config.yaml
activation: "gelu"
beta2: 0.99
lr_head: 0.00339
warmup_steps: 586
schedule: "wsd"
seq_len: 512
train_tokens: 284800000
Each number is 128 + 24 x the weight over its row's rms, rounded and kept within 0 to 255. Layers, rows and columns count from 0. Numbers have three digits each. The size before them is the row's rms in percent of the matrix's.

# layer 17 MLP down (transposed), 768x256, rms 0.0698, rows 477-526, columns 0-63
083:115198141147105150115083153096143125118141120100132192133092147148151115127159113135129119148123133127103091164122141120142141116155134135136133122126172118133156108156115127103090068142129126
100:156145123107132178099131138153114154151139100146180131119166130109138171121124113127160084091160139119109104119076114160103119169115163104130106148135143095122120091106150117086122194141170132
111:141129123198139112109108092087109093143137124147145168095058100089109115141120130140118100157094128095120142122140111157136168113133091079129163140148175046129172161100148088188126168127125118
108:153139104118107117085136121125132181107172120101137146085114135081111114109171117137111177087127160126118095127104109171132145148122172122119106092154091182141077080155151117137125107131137136
097:119135142162145117139141120140118129101134099114134136164127125091109106122132136118070121098116115109189132088132086104118138137124117148156156133148083124166153122104129121132126124107164143
096:151140111143105148086125153151127121122149106126138098096142155128112115115121102113103116134123100098100156127179116115109124065125132160142155132122091109125087131153155141135143110086159150
100:105134127110112147136102157133114176103091133105153118148138133156152123099118113107162120130128133208136104098138080120165099089126130098140155123118123098120116084115178133154129094125139147
097:174153138098146117118114104139126132127116120160078149110155139113084119100147151143167138126078137135137137097110137181089140159131095109131131136154134111130127127105142133149148135107178134
107:145089129134124179136158152139085144073103114125146105142106110169156163102146125100117146129136124109138117157172166124135127127143144105133126131163112111127141073183145137099117079121091157
107:088149109102116145103121158138125083078158173140107143117140137093134155098122127079180125147160091138166163142120137159123132099151122103110119137108110136094129172123102135173158139115126129
094:154128117099156081128098112130090110090157105139121144179125162140123149130113124087091104087163127143142115105125119096124145105106116138150131131126124144164114096107154109125161153121105109
089:121133171139184134094168118147121150095157115155090134126100125138125142086141117122148121107166096117157154158164130118127145105171156083086181167109122131078174092126134071078116082127133116
102:096149128105149159166089088159117134119142130138131108131114122143134110132163153075153098095158145122123107119117137100163111138122127136069140160143142171131116135129106109129118144088166100
108:104136130112167107186113095144133092115124110066152107110134120131168153132111108139149150088100137160148136127110141152124144137083132102146154109094163157132127136122140121088083113118097175
101:145119081131157168107135116119118112136153122103132102095101129109124149136161131141160118123130082132144122145177118111150122073105131139152164102136098069153116174127161137092167124115101131
117:154108152118114153129147128156064134110149150155102115090109118122144127177104112155160116092109122113112098113123114140140159153122125099117147132181139119168120084123156126113100136093132155
081:144090072125097116166157123112197168134107131149121175117134117098145105147034092149159108160158086134161156149097089137155159115158145146151150092127134122114131218148121135123119098117095131
093:168145119111141149105122125068159095095153113140174125097147110121142108100094126098123174080119187151108135113133127120172099143212126114136098161143123107156127061134151129127145126111174115
109:150114122147139128152084131130129110137113116119100130152122115180129095149137122167110127082140096101096104128130161092120105121157087139128113171116123102184186118163127153139119133095095117
115:111132125119136117118146068156108133123115140173121125128072141125141114133151131127117126126113112105147118145121123156117157088133149116124174159102136132152135154119133124116078136101115130
091:108131145162123168079143105122140114122146141122146163145160134155113089099130115161139150130134169108110130134122131076138153172091166160140134140118149136102107101122208157123112087129129129
095:097088094134143107083148112125113144095118160156180126156118167137163152083108126129166136173103161126108161160123122115110156087139130133158143146143114145151117119135124158129124103135158121
108:119125176146135151101145148126160129136119147138131144099109081124133142176111123168122121130113102114123161151118120162156118132133140111100142114153103141119148149142142151124113104111132143
117:112143119102113104072181157137132156095114159097114154133087121131091171113151123141098122102117121140118148108101129112115093178135170123144138085118171126133097125136113132105118139134097074
083:107101088148124135106162140147136141182151122106127088124114150133143138093119123166155122123099170140122104134142097134142115154121144110131111090124104168162135084122133129106134136116124119
106:166108121121155107122126116076134116090151073140142111131111140083115172124122135110104149132140142187121140062118128114137129122145144122188147100132129083180147119110125106151113139110125103
088:104080116131156117152146120142160106092089113143162112114127136133125093106105096132122162132073120127133135135145124094139115139175159160135130126083131138157127118140196103117147090097155132
110:142120145142155119131138169125130140124073145121109124146138117117100134097164129115119144148107098111108100122168119121123105085175123149149136089158142170128096185132103145100142086108136169
110:106127114119103112110107124134094124122112169141098142162150139150144100112100128112126129166132165090117133097127123094144109100113117113155126129064165182117089200093073141118144099096124153
099:111121123101123125141153129087111148111091095095162095151116100157081128137106122134117105106148196132194140106048145163177140145124135120080123132129126123154165127094177133105125127074169137
097:146129120135105122123179113099121120107139137095178124096129136122111143095139148135135147071165152150080135121115091135150120108128139131149157103111111122114135078148100088118140109140076150
107:131111135162108143125134130164191189111147130139086130110160134128149122103159125149111098163177171157110144089128173129100095154123121132126133111116126126131138123153129128164135140117126119
106:126142104161121129117168110124111100129130109136146136103146127159095175130133124124088126116160204172131158127119114120098129087128113164158124152129151098122129122138133108128175117127144101
110:146119109119092089181117156125093113142142118118140120110119115113125117130135114116145092112160174098173133097116174164136115098107136082092123117123129165121133152117121122142162159070142129
083:178152133156176132119131122098140102136098122152124135144109158078123103129103136118073113101137160124099136156094147127148141093159145119138106107130159167141158157135128121181147158196120127
118:137129131141122122134134120143127136133121149142117136133128115109122135110134115142142135128129143136146123129121122129143125085126132135120129143126139128119134000118125136140133130123132139
103:162135142095121132109105142165070097109138109126108149092140145129124125081116110119117129118108119150119157098160158149135118096135129105126137126114100140109107103151120161112163137143152181
095:114155115127137124187102141112139140114108109136123112125151152146139122117107133145172154103124111167145122148133124090120120113114103134105096106101141117101137161180145117141198134149120149
100:145133114117145127099134131104173137133168135153163120125147101120126124088123167111156172138114126138131090137133135127148159128106166150152119133143164100150136150125162125134147106119153090
107:099128140129165124138120143161079118065137163123125149114136138131147167124138122117151131159116089093127132094131145106122124162112202126096088098108149152105122129147159145128151108142124136
107:152146128093159123129149184110118156108119136102115181113124130140119063093142113120116139118117153099130130147151108143098134071110177133131120116116116138111137137119092151070134152135121125
104:128151117140151154116129149125155162108119139092120150134140128123152109111099143130104163163172146123110147163131125098145125115115112134130113145143097118121124173122116142149145127105126168
088:110146130135182122126135166143149073114138127148117133159151133154075150132143166153140177107114111059151104116138106101146093085184093133145099149127128167128132147154122134111108110125127129
105:137172115144128120155140105121175163104104110109130167097093180128120153078100155169136117126187154144115158127134155131098127137134105156139119096119133153106124125109175122132127122156144120
108:139162112123111150139153150099124158129136103139125149209133143135140136125107113137134133110117144138125139101106111137134176121147134128142134108124124161128136103113106109123110137174126115
127:156123118120144145098162142130116149105125100118150106075159133109128097100095131117178110102131142138143136129124114119106141098141126142133133143146125121118123141163109135168153118086104170
113:145134113120120150129170078142085155139118132105157172127089152113108110150093110123143118134130119084082126121123134125131145103090124145103121116146133079115148096139149117105178076134127139
096:162182089125152133137117099087143129138125112127142128159138132122131103169097154103110149130145121128109154133165147101134103172160137139159145134124127113133097088157184139070152126078100119
111:071091137138172136127135092083142144137136146120093149087180086134127129113077096101090105162106129113139120131127179173144114132148126155127119132118118129126132243161122125127114126132144144
103:146149118127152137094141113119136130144132110101125119105089101123158158089153094100097156128131077148142118141149144175068078101113118120152113123125143165126154117103137133107128141089166135
# layer 17 MLP up, 768x256, rms 0.0685, rows 478-527, columns 0-63
101:117140123123121167160143143138143145122118172127140128121098112128068121151132116095158136137159105139125144150099158106138108121099125120108123120107159157176118164140126104101153101172170146
101:146138091148122119127128085135153133098138147151155112163077099091142102090166146116138109113096165077170135151103154164097117142125109150087108144093182102118124138154137090122131111124123133
102:098140126141146144123179175166172113119168165151139168129146118151144136134156128124117134132138163173152123155118130092139091140116105098110104177152103141138144138134122111137114102080137151
099:141122141097116124123132158161131136116152161117157106101075114158127113140085155180141130151144100156105121123138153162122139137139086132162144107096162149159140134114107106134092126124163149
095:184121116148117108086121133121134147152151123132113146141089166110131178125115169124156127106136139141160114142108129140143111131192116121160105122123107164111114148126099116121138141138105161
099:145111085144132135135109146090114165116113152205147127134079128108126139135147144127139133132139154111172146122107134139158097100116114097122120157111133144140100143165163172124146105139120162
097:133112161125135135128149125136135151133107128131159178142096129147115114155138125111126166137117119174133105146123146141098111127103120131104151116114124109106111128137127150092151105092124126
103:104120169154135137117157082135103116160136138115126101103089109141106143089099109141190134159162092190089160148151107131132120122130122130121150161102130152122145145147104166133108111152157146
102:135127104144122138127106155118134144139143159123168140146110097124093150133121137154117126105132130114106117158100134119154145154126147120110138115134190108105149159118125117112138135126142104
097:145137115096143119098113167139066170122109130139113131130117130089088109104086143181127137119119095142125091134122147159108109130144127154135124115100107154131108161127093081139128107152070111
091:150152091154148140149091130089125112194116146150178127114146110127152152129127143164110117135133153149127134121115114115137132104138156140093097108163116113178178151161145124143124093139110128
098:143109086114116155153141112139146089136119138153126181136088114096123178145147110165139135126160144158128145152091104168125075121146101109089084135114118104125100151137092116113166097132112150
105:125116106126105158102147103114118127094153115156133132162121070154128132119136109124139158065139143132119121106114113129157116171157106119168115141147101141145130147142081117123129138128128144
097:119137118111143151135130109099113151136118143160108158133184113128087131121131126097143145126101196117140089162130141123141123142146116110121137121127128134138161144150125132138119157149121153
108:134106097119129172175126123146127170130118130130125140161130066141105158147133151104146109126137091127143095104105108167146081106106108109098116121151143121124114179102139133125153116104132105
082:077144140130183132096159149139042109084176121138140154148128120157125150139218097106125129095115115118106077125142181116086134151113098087116135166112108136111063110126148090115110123105111129
093:121101154136150118176138139154068116134126168118119152157133099146090179124162106129134128148144127153155127182109127111140140112108116143140136136108167152123169140146169155179109112109128161
105:165100112086148140119120101108105140129138117149076112150132108112125118113172110135138094092106113121161070142084111164149134126136128123109141113141084119155122173146104080170136130135114101
103:127147147129068134135138142116145120131151145127162128113088135119118155124117092146145146148150138145096122130120128104141102133115126114123160175152112157101124163176121124143065119139142165
091:156137118109104123160099105091136130102141132105160134132141141115113179127123119147145112091139108117175144152142103136152115113154122116120106123126129102091148147123119125135126095141160146
093:130123142173115174166105124120135144153123138141139141111116103146111114168110125177107120132138140129130109103099130091116148082121146137120088109140117139089130152121091149111090138112126184
101:110145097117084112166149124111131124106138106104118133158095111140111172138130126096141135092124117146141071175053128104115140132132131147095118133129112127134176142157133122154091122152132128
106:146146121095157142132087093102115155095123121172142153160121125082156162132107118113135129127155159124096108115082149131127141096149106124106139177130147118127141158071124138139132110125099167
091:144135163124132122117130134117108139065121148123122145113109105126107122153114142110109163121157089101115154143127131108084120086138131113122108149142146084084118142092130104155132105124129129
102:100079124084123135133084139160128147165126141112098133134125148153111122118101101147124145126148091143138111115122136142110169155120149121071123112154125107102195141161103131139115134168142146
091:160154105094098089125144149114120122147127118207073157133143100145171132095151133140153123122155127104128118134104134160175090120160132152122100148139133115137138142116110122165131146104144144
099:128153116123118139127131098135113152098147150156131114110132127123135152146136127152169149065138137120147152167125126179141157147081124120135086159077129099114186142156146095209157130130155145
102:097158101136122124139176130095109137142127107146116155122130137105108126100162164142114134097145136120149104100109115156133131141114105151138125182097116095168169148101091135147107138139150149
100:092128177134143164107147140141123128093133105104121127142058109158083125160129163102135112143135130156116136169140134183157118091170112131131124140174146116090102173074087099127127113112143120
096:126171141113115102149091160156083106112093111189105139144134115117136150102130106115149173134097121146147114117112170116159137140118110148119115130159171159186138164129098140142121122109147161
099:095136176144114127157107130117118160128114112173109125170150115116158103127130117131104090123175133151144105144111149160122144162119086159133101156072152087130117157116109114130133119129125098
101:104129115138154150088104099125120173169130125158128153179120105137100102141122141150177117136116134146137152094109138146130125121113115138134094101134123097110156134134089136145151118131133144
106:102140133117125148141144111114123125136110121136133141140124079080070164083161123131177157156124111132102133199168108126095164128148131148126127137129122122139141153104153141099125105136092149
090:128110107138123124092095149123124143118158118127156138098149130155155153127164104089113148146184137145107138147161141127083145176097100119122157161120112134122112115128106128111143101073130139
387:154135122142116133156117076130093155110156181164115149140117085101093140072134108160141127132141161169115096147095129145157137112122136134119120173110166139111150104143093102154117131108129152
100:128103156140118105141139117169159154155152137134079108143153137118135138115130155149079121138109072111137123154130132113154154145150104129123133171153126098126083151139128140127154082120126174
096:078147085096155137108132143118134144155141180156149132200165105084150110157142154096159160186147141095118141111069144123099141107097112151083159113107110152100154152120102129144144097137116118
095:107112134172148128161181140148104163161105130142126129149106131138128113135125135140089148127153124128108096134113115109171131129106114113055157138136154117119146163170117152130163116140122173
101:147132127171165079146179141138137112157134147126142126098155129120117163140121118190087118133102118145145114104126106110132109113127087103117153131081173147116105175134103104112151135115152169
101:088114101130110109111175119141125152136090122155132114125138125122116137063167099094163150141138155178135152176087113129127137127130132128156131112145108128147152160110096155112182113102140125
100:120110149107100114145123041164090131111127133169129090150128128125115151129131143130154162124136121119178131150081150119141098132132106121132096153141138102158117141144098141123104093097146094
088:143122099157153081137167105176106124114159189128119154152144156121134126151124111090120136095125159152108159120139126101144134133114105099111143124159133105143100136125093105171142082089131117
100:100140078067151144139134134120108179138169107166104124121124148118135173130117122115079173110126146143110167113114092173106103132135134103083139108129070159086139153137118095081115112129130148
106:136123140145115137117101147096140141118138182196110114125113113135134098121110130089125142126120085134127089095143150105152145103132154144160090148129127151145112193114068166173099120138142099
113:110135091129151130113115110096142151143126149141123116151095115122122096120165165154158126138098101107147139147131104145108132124154088155105106127108146113140093128128102156156104109088140140
102:121123170092148106107102082101142104126164118150120153170138110171123113132105130104159164109141171152112135138126125166150105129132138177139112115156137114089112141149138109126167109141165152
095:139136152120113106133128103182127142162123142139142127138079097109094175114120100149115135165175148170122169115147135130130136102123150161110087110161095130158164157110134120155153045154101180
104:137123150098089119143152092112077126103152160119110112106108101133121116101140109124141110120153132127164110150164150124135134129179128143121091128107143148086108138165129185122108129138174117
099:117114150143123106156110142150137166130133152157101164175127110114129142107156126142124142119096124151145116153126118126151128149116139120097097138134188042145156152139101135172119111131146143
100:105122124119097111124102112132152163130156133136160146117104088138095090109162122151136101117098171129139152131145120142106119119108128113133153157060153108099155137129087135112138134145160161